Part of a small language model's weights: rotary positions, no biases in attention or MLP.
Each number is 50 + 12 x the weight over its row's rms, rounded and kept within 0 to 99. Layers, rows and columns count from 0. The size before them is the row's rms in percent of the matrix's.

# o: layer 13 attention output (transposed), 512x512, rms 0.0927, rows 91-117, columns 256-383
# v: layer 13 attention value, 512x512, rms 0.112, rows 92-118, columns 256-383
o91 086:44 31 49 57 44 32 57 56 49 64 43 68 57 48 24 22 44 66 47 49 54 34 54 34 71 45 64 47 76 46 41 43 62 44 37 55 42 66 41 54 58 49 53 45 46 38 55 61 62 20 64 48 32 43 39 49 58 44 58 51 60 49 46 52 34 60 73 50 50 41 33 52 33 30 40 47 55 32 53 54 63 46 42 39 57 54 62 15 32 22 59 55 62 46 32 29 19 56 72 49 55 50 50 62 36 40 66 72 35 70 55 33 51 38 34 57 43 58 44 52 39 68 38 54 17 60 56 60
v92 090:48 34 49 63 72 39 60 66 70 46 47 55 45 46 21 54 49 56 44 53 45 43 54 47 44 57 59 41 46 33 34 75 38 62 59 50 59 60 45 38 41 45 44 55 57 43 37 58 39 53 65 71 30 64 21 57 53 68 59 46 33 50 61 46 32 43 42 50 53 48 62 41 34 43 50 59 54 50 42 58 52 42 59 74 37 58 45 65 54 47 60 72 52 57 34 37 36 72 64 32 58 67 37 60 51 53 33 43 45 54 46 44 42 51 40 50 49 45 56 40 51 67 37 79 54 48 64 59
o92 086:52 73 46 56 48 49 31 43 29 54 25 51 42 60 54 48 34 50 63 34 59 60 23 55 49 41 45 46 39 47 63 34 55 29 47 54 53 30 45 62 67 45 35 69 56 52 54 60 55 46 37 32 59 34 60 39 70 54 30 47 62 50 48 52 62 45 71 58 58 43 38 26 46 72 58 56 48 60 69 51 59 75 57 41 58 65 64 60 48 36 74 37 38 33 65 47 41 57 47 45 52 56 39 53 50 42 46 37 61 58 74 73 45 57 41 54 50 45 53 38 51 13 51 27 63 29 42 47
v93 090:66 55 43 49 55 55 53 74 41 57 75 49 56 77 59 65 41 26 61 59 58 32 59 63 53 50 56 75 45 50 55 50 37 64 54 42 51 61 26 41 49 53 41 31 46 47 43 37 37 39 37 70 53 52 50 77 44 41 48 33 48 46 64 30 25 58 34 51 62 59 51 59 40 59 43 57 40 50 59 64 37 40 52 60 40 50 58 39 40 37 49 60 60 56 53 51 39 50 73 35 52 54 42 55 71 54 51 60 44 45 55 49 40 51 43 45 48 63 58 27 42 56 43 52 39 33 58 51
o93 086:45 34 63 36 33 37 52 37 47 57 52 45 64 47 60 46 62 74 42 35 35 50 51 51 47 56 42 47 47 62 39 51 61 43 37 35 40 53 64 72 41 34 49 64 32 56 37 70 70 33 64 44 33 62 43 46 51 51 54 32 55 66 33 73 63 22 52 47 47 45 48 43 69 38 55 37 58 47 46 42 43 66 45 63 51 59 59 56 51 37 60 13 37 60 58 42 44 36 11 66 51 58 54 31 44 39 55 55 52 46 47 52 64 48 59 60 49 46 61 65 36 52 44 52 43 71 50 71
v94 097:35 43 41 53 42 54 41 43 35 46 60 38 29 54 52 52 49 39 49 62 68 66 62 39 24 33 60 53 68 57 40 44 43 48 48 38 52 66 45 56 37 59 69 72 48 57 67 20 43 54 48 59 68 36 51 33 55 62 13 59 33 42 39 38 69 49 66 62 45 66 49 38 53 36 58 28 54 52 44 35 79 47 58 54 30 70 52 55 40 39 45 44 59 77 37 53 45 58 34 41 41 38 45 42 41 70 63 70 56 74 56 63 46 53 18 39 64 51 53 58 56 45 47 36 58 65 28 38
o94 092:58 61 46 40 55 57 50 55 67 67 59 63 47 13 70 74 50 45 47 52 36 35 33 51 54 58 42 28 27 33 46 53 51 42 61 43 62 57 27 40 50 68 38 54 45 50 30 52 59 58 62 42 29 71 28 62 50 38 53 48 80 72 53 44 52 48 38 42 60 65 43 50 42 49 33 69 54 57 54 53 24 50 49 61 63 54 46 55 30 54 58 54 59 37 51 68 51 55 58 64 70 55 36 66 32 44 61 58 42 50 62 61 54 51 73 46 65 47 48 35 35 53 48 45 54 51 68 43
v95 085:39 62 75 45 65 35 45 49 50 61 44 64 36 55 31 36 50 44 53 65 35 54 51 44 43 53 39 45 35 39 40 48 50 55 55 35 27 61 70 42 56 55 83 60 54 54 54 69 48 49 58 46 46 60 43 73 44 74 44 53 62 42 25 63 33 57 67 48 54 57 36 69 62 76 33 38 43 42 68 56 56 44 48 50 37 23 54 33 33 39 53 37 45 40 61 66 49 63 72 54 38 46 53 52 54 34 33 42 41 50 24 52 44 68 35 44 57 51 58 68 63 54 44 46 45 59 56 43
o95 084:60 45 44 58 52 62 42 50 68 40 55 62 53 38 63 53 50 48 58 08 54 50 55 55 25 53 59 52 56 49 69 55 48 51 47 57 40 49 33 49 44 40 54 27 45 39 27 44 61 39 49 50 49 38 61 41 48 47 39 28 55 58 62 56 39 33 53 50 52 17 71 48 52 38 41 35 55 49 45 55 49 46 42 45 82 67 64 68 43 66 33 61 38 56 61 54 33 50 57 36 64 46 51 40 56 56 66 40 55 51 56 40 33 28 33 56 56 45 24 50 50 37 30 53 54 65 62 54
v96 087:49 45 50 56 48 47 36 50 36 58 43 58 46 47 53 47 62 56 31 75 54 34 53 61 22 25 48 71 66 56 52 52 28 44 37 43 65 40 44 33 53 44 54 73 47 30 49 28 47 47 48 56 60 80 47 72 49 40 47 50 52 45 47 24 51 47 32 35 38 56 64 57 54 62 63 64 40 47 48 51 42 77 64 50 61 49 44 55 50 33 49 60 63 29 42 48 34 59 46 47 76 56 34 38 52 64 41 52 50 67 49 64 60 34 41 23 49 68 39 52 47 43 43 49 60 53 46 62
o96 085:32 51 42 42 53 61 53 46 64 33 49 47 61 50 49 52 41 56 54 44 46 51 48 29 67 65 48 60 49 48 43 66 60 56 62 41 54 68 37 59 45 38 38 55 52 49 43 57 65 58 36 47 44 54 53 27 63 59 26 35 53 59 42 78 45 36 56 66 51 60 42 44 48 46 52 56 59 54 60 65 41 43 42 23 38 53 50 51 23 52 35 40 45 94 55 49 49 45 64 47 50 47 75 62 58 53 57 40 43 49 45 54 36 40 54 65 58 54 46 48 37 50 56 52 61 51 55 16
v97 092:62 62 37 55 62 75 38 50 47 53 57 66 59 19 68 54 38 53 52 64 41 46 38 65 36 66 29 49 54 57 47 66 82 50 51 69 29 28 60 56 32 39 57 55 64 36 56 46 65 32 65 45 50 44 72 44 46 35 48 28 42 67 55 46 50 41 56 50 38 74 48 53 61 25 52 54 70 32 40 40 65 28 61 50 46 53 52 48 24 53 71 42 50 65 45 48 38 53 58 27 50 44 55 31 40 72 46 57 61 34 64 51 62 62 46 47 46 68 39 45 62 31 63 45 56 53 58 59
o97 088:58 44 55 22 36 50 68 61 51 41 40 31 50 56 25 45 62 62 60 63 62 50 59 37 43 58 34 36 28 49 71 34 28 43 22 41 48 57 33 38 63 46 65 54 57 72 42 51 30 66 39 51 39 38 42 50 45 42 69 66 53 45 53 67 48 31 60 66 26 56 52 44 51 72 57 45 30 61 31 61 32 52 52 50 22 60 56 42 70 49 21 40 52 56 53 67 58 60 47 64 51 40 49 35 59 37 71 43 49 43 50 49 57 40 48 59 61 47 52 60 46 83 35 57 36 58 55 32
v98 091:49 49 48 54 66 49 38 57 40 45 58 51 26 47 49 61 34 51 54 47 34 47 39 66 39 51 65 53 41 65 57 69 53 38 62 63 36 51 49 50 15 42 75 56 74 52 52 35 34 55 32 57 35 48 51 45 58 66 30 43 23 52 37 48 43 87 45 45 41 67 49 25 68 34 18 47 62 43 25 27 57 27 69 49 23 44 54 61 54 39 35 67 46 58 35 61 60 48 46 57 66 58 26 30 49 43 46 61 54 39 56 62 48 54 36 72 54 53 33 36 50 48 51 48 45 51 61 66
o98 086:41 63 65 51 62 51 45 47 45 41 46 32 21 43 42 33 47 45 59 25 40 75 46 61 55 53 55 26 56 45 56 26 82 43 40 29 38 51 54 48 68 52 58 64 41 70 56 46 53 47 46 25 61 41 16 62 26 59 63 75 71 50 60 47 50 45 60 53 52 56 53 73 31 70 72 64 64 58 47 59 43 46 42 47 50 71 55 78 40 63 42 55 62 56 59 66 29 54 39 33 50 50 61 58 65 33 62 52 51 45 46 40 65 61 52 52 58 38 58 38 40 45 35 64 39 55 50 43
v99 090:71 52 46 30 33 62 68 80 48 55 61 35 62 54 42 59 51 47 48 35 47 65 68 43 55 70 41 51 62 67 47 63 42 88 41 40 65 55 55 86 42 51 43 46 61 52 47 46 29 58 41 49 58 62 42 60 49 32 59 49 40 40 58 53 42 50 61 41 55 66 66 52 42 48 41 54 37 50 37 78 33 62 64 47 59 45 58 45 43 50 56 48 48 65 60 54 43 44 61 57 60 65 42 69 47 56 63 36 60 57 42 78 51 33 42 30 33 42 52 68 49 38 54 71 45 50 83 55
o99 088:42 64 46 61 65 41 49 49 59 44 60 67 52 54 62 26 75 63 48 59 59 35 26 61 46 48 51 41 59 55 69 40 58 30 58 40 54 54 53 18 49 44 44 52 53 54 51 36 51 32 54 67 71 65 59 51 59 62 52 45 57 65 57 71 49 68 40 53 38 45 40 67 58 53 61 46 53 82 60 51 53 66 65 63 51 41 48 31 58 41 49 51 50 63 44 55 38 47 31 65 73 59 51 51 53 66 59 55 57 65 67 30 56 47 64 77 52 54 72 56 57 69 61 55 54 49 40 60
v100 091:58 49 36 50 46 59 48 58 46 43 86 47 69 46 72 39 31 53 57 63 60 54 56 50 51 75 52 46 52 45 56 38 64 47 62 63 50 37 54 54 41 51 47 24 56 76 66 58 78 45 38 65 46 72 37 58 41 41 61 29 51 54 38 34 42 72 38 66 54 36 56 57 36 68 31 62 57 80 49 58 51 66 65 41 45 46 54 50 41 81 58 43 44 51 50 59 57 61 56 29 49 40 53 68 39 39 50 53 53 63 62 42 45 43 49 43 27 60 54 37 53 56 52 25 49 49 46 58
o100 087:60 62 42 68 58 39 53 50 68 59 21 65 47 45 52 42 46 39 48 72 31 49 30 71 59 46 51 35 71 67 44 49 51 42 85 37 46 44 41 46 45 16 46 72 53 33 34 43 45 52 67 50 43 41 62 58 71 59 60 43 68 39 53 54 64 49 47 33 46 85 46 38 58 34 46 44 36 37 32 52 47 41 42 71 54 31 45 55 58 47 57 57 57 46 62 43 58 68 40 58 45 48 44 23 52 58 36 59 63 42 55 55 62 49 39 43 54 58 58 79 48 52 29 77 40 56 62 51
v101 085:51 28 53 54 56 44 65 38 63 64 66 49 44 44 55 36 44 54 44 24 31 51 51 56 65 48 56 62 53 39 45 64 51 49 65 60 48 43 60 39 44 45 44 51 52 70 32 38 45 46 24 46 47 40 44 42 44 53 40 50 48 59 50 33 44 32 48 62 31 60 60 55 49 34 68 56 30 58 40 43 64 46 57 59 51 33 31 62 43 59 58 41 51 53 52 36 57 28 70 31 61 51 34 74 58 36 54 47 34 61 58 38 53 48 41 47 52 41 71 46 56 49 36 46 44 43 46 51
o101 084:67 40 56 70 47 34 34 62 41 46 28 50 47 32 60 58 29 47 57 46 41 51 53 54 55 51 52 45 67 60 47 37 45 60 44 58 41 57 44 64 50 52 58 28 44 42 54 61 32 54 46 63 26 68 56 59 46 49 60 37 52 58 51 63 60 53 60 41 64 41 51 32 37 44 45 52 47 44 59 33 61 43 25 68 59 53 63 35 42 61 59 64 50 39 84 68 42 76 65 53 50 45 43 29 54 59 45 54 69 47 36 52 55 74 41 50 48 38 39 54 39 29 52 35 38 54 66 40
v102 084:67 59 69 64 40 43 67 51 46 44 24 67 45 46 21 57 73 41 54 42 62 39 59 38 52 51 49 34 51 49 55 23 43 48 49 45 46 51 42 53 40 65 55 47 40 50 53 55 45 61 57 60 24 61 56 35 52 48 45 56 43 63 47 66 41 34 61 47 40 44 55 69 49 50 58 41 48 30 65 46 25 34 29 57 28 45 37 40 53 46 56 45 54 28 63 45 40 40 65 55 57 40 51 50 38 56 52 44 38 50 73 27 32 47 50 63 45 60 59 55 49 60 53 41 36 43 53 48
o102 082:42 37 46 40 54 83 43 52 58 69 53 60 56 78 49 35 54 59 45 56 47 68 42 56 43 57 52 58 51 50 43 49 50 47 53 58 62 70 27 47 47 45 47 42 60 42 61 57 59 40 39 50 32 48 59 37 65 59 42 36 26 49 68 53 57 66 57 60 61 35 36 35 62 65 46 52 57 56 41 52 51 58 34 51 41 68 47 45 43 63 61 50 54 45 45 20 59 43 50 65 32 58 53 50 75 63 54 44 50 67 34 61 54 56 33 53 41 35 47 52 37 49 38 52 50 66 43 53
v103 090:69 48 58 28 40 67 46 70 56 54 44 48 41 67 38 38 53 37 64 42 52 59 67 69 40 40 44 32 57 71 60 51 31 64 41 49 63 54 51 37 55 51 58 65 46 50 39 58 62 44 51 36 52 56 44 46 45 45 77 63 29 47 57 55 59 56 46 30 48 41 60 59 56 59 54 51 54 45 54 50 59 59 33 70 37 44 55 52 63 57 47 40 35 42 26 38 26 58 62 42 50 49 35 51 46 58 40 42 54 61 53 46 41 50 75 43 54 49 63 62 52 86 53 62 53 39 63 50
o103 086:51 44 30 74 50 43 39 46 47 44 54 50 30 54 43 57 48 57 41 60 57 53 48 35 53 37 43 54 51 47 52 61 36 40 54 52 47 70 57 58 36 45 59 47 72 46 55 49 38 62 63 62 61 42 55 41 33 41 43 45 64 47 36 36 44 42 61 55 36 48 57 43 52 50 61 35 48 51 65 48 35 66 47 34 75 52 35 49 33 38 65 64 58 52 48 68 47 60 44 52 52 31 49 18 43 48 32 62 50 56 50 44 54 40 36 49 34 65 50 29 50 41 32 56 43 48 32 62
v104 090:66 54 45 23 35 61 45 33 45 41 37 54 80 72 43 31 68 49 67 49 46 38 45 59 50 41 41 80 66 46 51 30 41 48 57 35 43 49 65 65 59 59 41 55 38 67 45 62 51 47 54 38 42 42 56 50 43 31 72 56 35 51 66 44 70 61 37 58 65 46 35 52 46 56 49 40 28 40 44 39 37 28 39 32 71 44 67 62 57 40 36 45 59 45 53 40 36 66 63 48 48 63 44 44 60 47 52 33 66 51 60 19 56 56 78 55 39 42 53 27 32 65 41 56 25 61 71 52
o104 084:71 45 46 76 60 28 43 27 47 45 31 48 38 53 43 37 43 46 41 47 53 35 67 41 30 59 40 65 39 53 43 48 52 70 65 46 51 48 73 48 52 63 63 30 56 42 28 31 44 32 46 67 26 31 56 80 63 55 41 47 69 26 40 40 29 42 36 49 57 30 37 49 42 56 90 58 55 52 37 25 50 56 61 44 35 56 24 39 44 52 63 46 29 42 54 54 74 43 73 51 51 47 53 45 66 47 56 47 55 71 40 69 54 48 55 34 42 67 57 69 67 40 46 63 51 47 38 36
v105 086:48 60 63 71 74 32 61 39 41 69 52 63 24 48 43 41 62 90 50 48 51 44 70 56 43 41 63 54 50 63 49 36 44 80 58 35 69 51 24 39 52 34 46 45 58 46 59 63 51 61 28 56 22 55 37 33 50 42 57 53 40 39 66 50 55 72 55 58 41 34 45 57 42 20 41 40 32 55 50 44 55 50 64 47 40 51 48 24 52 44 59 40 25 55 64 51 50 59 54 57 52 26 69 41 61 42 54 65 53 54 52 47 37 46 56 56 38 62 74 56 58 36 41 60 61 56 39 48
o105 084:39 51 29 47 37 84 41 62 49 37 38 66 47 29 56 56 48 44 59 74 58 70 35 54 49 69 44 60 53 46 51 66 70 30 42 66 55 36 68 52 51 51 59 49 51 63 45 52 47 69 52 51 61 70 47 68 33 49 35 66 43 55 34 56 59 74 53 47 54 68 56 50 24 65 49 67 59 46 59 46 27 44 45 39 46 55 55 43 48 64 36 50 71 45 45 57 47 59 37 55 44 45 29 57 41 39 49 33 65 61 52 54 49 37 42 43 61 38 25 33 50 71 31 54 66 71 47 48
v106 093:48 51 31 41 48 54 46 57 83 48 74 34 55 30 65 36 26 55 39 40 51 49 39 38 54 56 31 31 61 59 39 48 70 42 43 50 52 42 72 50 52 35 50 28 46 41 32 46 34 42 56 66 57 60 60 51 44 56 46 41 28 36 76 42 43 52 47 57 58 48 68 56 45 44 44 31 34 51 38 43 36 72 56 47 74 37 64 68 51 38 56 36 58 66 46 54 56 61 40 32 43 36 51 62 27 61 77 66 47 66 32 53 54 47 54 40 56 43 34 63 36 54 50 47 54 41 48 81
o106 091:50 58 53 61 49 54 64 60 22 44 46 47 46 51 70 76 67 57 54 46 56 54 59 59 82 59 52 44 55 35 50 47 44 50 37 66 89 44 42 41 46 53 45 55 47 59 39 48 35 60 75 42 59 48 43 38 58 37 42 60 52 45 52 45 55 41 58 24 50 55 45 49 42 50 62 57 23 60 40 45 56 43 54 67 55 32 38 45 54 64 32 56 48 33 62 42 58 33 64 48 59 72 53 60 48 68 38 48 66 19 68 75 53 70 63 54 56 54 58 43 44 41 38 31 47 50 60 31
v107 094:60 49 11 47 46 46 40 31 59 35 66 45 67 60 54 43 64 51 56 43 64 54 57 49 50 72 33 34 40 29 63 60 59 45 64 69 48 40 58 69 40 47 53 62 50 44 37 38 85 44 35 65 37 39 39 45 52 61 58 74 56 62 52 50 51 52 64 55 38 57 54 31 45 65 53 54 38 59 45 33 49 43 68 46 42 47 54 56 48 60 42 65 46 34 51 42 36 35 51 26 44 54 55 25 42 52 39 41 62 47 51 39 59 58 44 64 41 49 41 32 58 52 61 36 42 50 66 51
o107 090:43 42 52 45 27 39 60 56 70 59 64 55 26 56 41 56 33 68 61 46 45 53 45 56 59 57 53 43 34 40 52 30 43 58 40 41 48 45 46 45 63 55 44 65 40 45 50 47 39 50 53 42 32 57 40 43 58 46 78 30 31 27 42 32 75 52 49 86 32 50 54 47 18 38 72 48 54 34 57 29 65 48 29 53 41 73 50 49 38 29 57 19 49 36 77 59 69 55 48 40 45 53 29 58 60 42 63 72 74 50 40 45 50 26 48 51 46 56 34 56 54 29 47 62 43 49 65 51
v108 086:53 62 62 51 38 46 54 64 52 43 72 51 35 36 46 54 55 51 46 74 66 53 64 25 37 60 49 31 56 57 51 37 45 36 38 41 68 72 42 58 38 51 56 56 53 46 62 49 38 41 36 39 56 50 49 52 49 64 73 29 41 40 41 33 54 60 37 52 52 52 38 36 74 37 49 37 71 34 32 50 55 43 34 51 57 57 68 47 52 36 59 75 58 66 46 48 47 55 57 63 43 42 32 57 50 43 63 64 36 35 36 51 51 47 52 42 57 59 62 44 44 54 55 32 46 52 45 47
o108 084:51 53 43 46 68 51 45 53 27 55 46 37 78 46 50 58 41 54 57 34 59 49 53 68 51 51 44 26 53 27 27 60 54 56 44 56 43 52 52 43 52 58 48 64 57 58 15 49 75 68 54 44 54 47 40 52 47 63 51 49 50 75 54 49 44 32 58 34 46 40 58 66 25 71 43 46 16 69 75 43 31 57 54 47 56 58 37 48 51 51 74 18 56 44 66 63 52 36 50 44 46 60 65 27 55 73 65 27 36 65 71 46 45 47 62 51 67 29 57 62 51 45 55 34 61 39 41 53
v109 087:61 46 46 74 73 42 28 52 45 54 64 36 47 47 45 43 32 58 38 53 53 36 34 29 61 54 36 34 50 44 68 61 41 49 53 46 50 33 51 64 76 59 59 63 41 60 49 48 37 74 48 57 72 50 46 62 45 58 44 30 62 29 55 54 45 38 57 38 44 64 58 53 56 75 30 36 45 41 40 33 57 59 46 54 44 50 40 60 58 58 60 44 63 61 71 49 51 62 63 50 39 65 33 43 54 44 71 60 37 48 52 58 42 37 56 23 52 50 56 27 56 66 59 39 57 32 44 46
o109 082:61 51 56 50 45 46 75 28 52 42 58 42 47 58 33 25 60 38 65 49 43 61 28 53 62 46 59 63 75 48 17 58 25 53 41 61 33 40 46 62 42 43 50 47 55 48 41 62 63 65 35 35 57 35 51 42 50 50 49 29 51 56 43 45 53 36 36 51 50 44 49 41 64 34 67 64 45 51 52 65 51 53 49 69 31 44 43 71 49 68 53 38 46 31 21 37 50 51 54 50 42 45 52 46 52 65 39 54 55 57 70 42 76 69 62 76 43 53 48 51 71 49 35 48 53 54 48 15
v110 092:35 40 68 50 62 41 39 64 46 56 28 41 35 44 51 50 57 39 53 68 35 56 67 48 61 54 40 49 51 34 62 59 62 26 61 53 54 50 51 40 46 40 63 49 49 46 55 95 50 77 76 44 43 42 41 27 37 58 53 71 54 63 43 60 78 48 62 53 56 56 37 54 51 45 33 46 37 54 59 66 45 24 58 41 52 84 69 44 26 46 72 46 31 58 57 63 70 39 66 52 42 41 63 56 47 40 51 43 45 58 44 56 43 31 49 39 43 44 61 48 46 46 40 76 62 56 48 47
o110 087:54 53 59 50 60 54 36 43 48 34 52 77 42 35 52 74 29 43 74 31 38 34 35 51 44 35 58 81 46 69 44 63 59 51 56 58 46 54 64 55 59 55 60 65 58 77 50 41 61 31 51 69 52 45 65 55 55 70 61 53 41 68 37 42 24 65 49 47 49 62 70 49 63 52 37 66 36 42 49 64 53 70 36 43 26 30 42 40 65 57 43 62 59 48 29 53 49 58 38 52 88 69 46 41 47 56 63 36 56 42 49 43 49 64 63 44 56 45 44 43 56 46 64 51 40 64 35 55
v111 093:61 35 55 55 44 47 47 53 54 33 68 42 37 58 78 50 32 40 47 65 56 49 43 52 77 60 59 53 31 51 52 59 88 49 26 47 47 36 55 49 64 60 67 51 44 40 50 54 62 49 55 59 37 39 51 38 47 66 64 53 45 42 33 47 37 27 55 44 62 40 37 57 45 52 60 51 41 62 49 34 56 39 66 61 43 43 41 60 66 74 54 41 74 38 63 60 54 42 43 50 55 50 54 43 64 52 55 68 33 70 41 32 42 52 52 44 49 52 54 72 49 51 49 45 45 40 43 54
o111 089:64 37 25 36 34 37 56 31 53 68 63 56 49 65 29 60 37 30 45 48 27 46 40 45 38 62 53 54 73 33 53 43 32 65 57 43 56 27 27 37 31 43 43 47 39 51 47 47 52 54 41 25 59 52 63 35 50 59 50 46 63 57 67 58 44 59 44 53 41 58 70 41 65 48 43 44 41 28 23 63 42 52 51 65 44 34 48 47 43 59 58 72 00 38 61 48 71 34 47 67 26 46 50 58 46 74 39 46 62 37 57 43 47 42 73 56 54 63 39 28 46 59 36 51 53 64 67 56
v112 085:43 45 40 50 39 59 58 56 54 45 45 35 48 64 46 43 41 56 44 37 57 46 56 32 46 32 38 40 56 45 36 44 45 30 35 37 72 46 56 53 58 44 59 48 55 57 62 45 44 68 52 38 41 42 28 48 47 53 60 60 28 48 66 38 38 45 58 65 63 54 50 52 34 43 39 38 64 81 30 56 39 44 59 45 59 55 52 53 48 38 55 49 53 52 23 53 46 60 37 53 52 64 49 53 42 20 33 40 57 38 67 52 73 55 61 34 49 40 49 45 55 74 55 48 37 51 49 86
o112 082:60 72 42 57 50 43 50 47 33 52 64 69 58 40 53 44 51 67 63 44 30 51 50 60 24 40 23 71 77 50 63 48 55 70 38 60 59 44 43 48 50 35 54 59 48 43 42 54 62 43 52 63 61 35 36 71 63 50 55 41 83 56 56 60 51 50 43 25 43 64 40 58 63 48 52 67 28 39 77 62 55 32 31 46 57 53 48 47 39 41 59 48 49 61 42 62 58 52 69 48 55 51 49 30 50 57 65 47 61 54 51 66 46 37 49 68 57 65 41 41 47 46 46 61 49 46 38 36
v113 089:35 46 64 31 49 47 54 56 81 73 48 52 43 54 47 51 37 71 47 64 22 55 55 58 81 32 49 54 43 48 55 45 40 41 47 53 59 30 46 40 50 48 68 43 38 49 49 48 52 29 57 52 42 53 61 77 46 54 54 58 54 58 63 66 64 52 35 38 52 43 60 66 51 56 50 59 42 64 50 54 67 69 37 67 45 33 44 73 68 45 66 46 45 54 55 48 46 62 71 34 57 62 40 35 48 30 50 62 42 43 55 44 47 58 55 24 61 61 47 58 27 48 36 58 39 56 54 79
o113 086:52 56 37 65 57 54 54 58 36 40 53 58 41 63 55 51 19 39 50 52 37 56 46 50 41 43 59 43 48 67 71 80 42 65 26 37 54 74 46 80 57 41 26 72 60 56 52 45 66 53 48 32 73 35 61 42 36 32 38 46 52 25 34 51 39 62 45 60 61 55 42 29 57 55 55 52 65 38 30 36 41 41 59 76 55 66 55 55 36 49 33 40 24 49 48 35 72 38 41 45 47 45 36 58 58 75 55 39 52 47 51 38 58 67 40 64 32 49 50 26 59 56 64 48 64 45 69 36
v114 091:44 65 62 47 50 55 34 46 65 43 58 52 57 37 62 54 45 51 65 63 28 73 54 51 66 58 55 39 40 58 57 53 57 41 46 45 56 25 55 57 36 59 63 72 50 41 68 60 41 45 43 56 49 43 70 24 40 70 58 49 43 61 22 49 54 70 44 46 66 53 58 47 35 36 44 25 61 36 37 39 70 52 50 51 32 57 69 75 27 27 67 53 60 68 44 63 73 34 43 49 63 39 49 37 43 60 52 59 33 31 57 33 37 58 52 48 79 60 25 43 46 31 53 63 49 65 71 53
o114 086:35 68 38 61 85 39 55 69 45 60 32 56 59 59 34 52 50 61 38 49 32 30 23 37 40 36 43 47 28 62 46 38 67 45 37 61 53 76 59 47 70 27 45 53 56 46 44 39 39 53 42 40 38 37 27 64 63 37 43 69 51 40 45 63 74 46 63 38 33 70 65 37 61 71 36 72 45 53 68 61 39 50 61 29 58 54 46 66 58 63 50 38 48 39 49 51 64 62 50 61 44 59 55 56 64 46 63 56 53 66 54 48 57 38 46 58 56 70 60 47 41 78 48 34 17 45 30 50
v115 088:22 37 92 58 35 42 52 43 60 66 44 51 52 77 43 44 43 37 52 49 56 57 69 51 66 64 28 53 59 51 60 65 41 44 39 45 47 39 56 57 71 59 52 66 50 73 58 59 57 74 51 67 44 55 46 65 42 53 61 57 41 61 56 54 66 41 43 60 61 38 38 68 43 56 60 47 41 39 31 39 41 66 30 64 58 44 35 71 42 42 46 47 51 66 60 54 52 55 43 50 39 46 32 32 48 46 27 36 54 58 48 45 34 55 28 40 31 47 47 33 33 42 48 45 35 59 63 56
o115 086:66 76 45 56 64 47 48 66 45 32 27 40 58 44 45 68 51 60 35 40 50 32 34 34 39 44 54 54 59 49 52 50 50 52 47 61 60 63 49 45 47 61 46 41 19 45 45 66 78 30 32 41 68 53 58 57 59 37 30 32 52 44 32 56 58 68 48 50 50 45 63 36 53 65 55 42 60 65 64 68 71 29 53 42 24 67 40 38 53 55 51 59 60 63 48 20 53 41 65 53 55 54 45 40 62 51 53 58 47 41 48 41 51 60 57 70 52 58 68 53 50 61 39 61 38 42 51 34
v116 089:32 64 51 48 31 58 48 46 62 56 44 49 63 27 57 57 49 70 21 38 52 61 51 33 55 40 30 56 44 45 62 52 61 57 34 32 68 64 49 59 29 50 48 37 48 79 67 45 52 54 37 44 53 59 60 54 42 55 45 21 45 11 63 67 38 57 52 41 57 69 49 44 57 59 42 45 59 41 53 43 53 57 54 56 55 36 37 46 46 44 64 51 24 50 47 43 33 53 38 60 65 59 62 59 36 20 62 31 15 42 67 49 54 22 68 57 38 55 53 61 49 63 61 38 39 60 46 57
o116 088:48 64 52 42 38 55 61 47 39 59 71 37 72 60 54 45 44 21 56 65 57 51 47 64 35 38 46 10 67 65 39 49 35 33 29 64 54 47 53 53 56 41 27 47 38 51 47 49 43 53 68 46 51 39 55 52 54 29 50 39 44 71 65 51 57 60 48 71 55 45 44 48 30 50 61 48 54 38 47 53 53 43 52 42 57 39 48 44 60 46 41 59 65 60 52 43 55 54 42 64 57 43 37 48 64 87 48 42 60 69 49 43 31 83 48 54 61 63 32 39 29 59 39 57 56 38 56 50
v117 085:52 50 54 57 53 59 44 66 44 42 45 38 56 53 64 49 44 62 45 49 55 52 62 48 19 43 45 41 70 69 60 57 50 59 28 49 61 55 36 33 51 58 50 32 63 66 53 45 44 39 32 50 62 41 31 44 31 45 41 56 57 63 52 48 41 57 44 55 62 60 46 57 61 74 67 43 48 59 64 59 50 43 41 37 67 40 49 63 59 52 44 50 54 42 72 58 38 52 23 50 43 51 39 61 45 45 48 40 57 38 65 51 48 45 59 60 42 45 59 68 41 64 57 67 41 51 40 56
o117 079:48 34 41 38 65 44 19 52 29 53 31 59 51 35 65 65 49 34 43 61 56 34 51 53 63 49 39 47 41 59 36 42 45 60 49 53 27 24 65 57 51 48 53 61 44 42 44 51 41 67 78 51 41 62 35 50 65 62 44 44 51 44 46 60 49 49 44 40 37 63 57 77 47 22 33 65 58 55 56 54 39 50 50 58 45 60 54 27 43 35 51 42 59 65 37 66 60 55 62 47 41 69 61 28 64 55 26 51 71 52 46 46 34 58 51 50 56 44 54 54 60 63 35 51 60 29 57 61
v118 086:76 37 35 71 38 36 51 27 46 51 48 32 71 52 60 60 50 24 77 44 46 43 48 57 27 49 41 55 46 73 60 59 42 52 51 58 56 58 57 78 62 64 48 53 45 36 51 28 37 53 47 54 47 54 64 34 19 27 28 42 50 58 36 28 53 48 77 53 52 35 30 56 29 42 57 53 48 48 31 54 48 39 48 45 47 34 58 72 45 62 50 47 49 43 17 57 58 52 39 57 46 39 73 29 47 54 62 64 51 58 61 60 62 49 68 40 72 16 34 32 26 50 53 48 43 45 59 52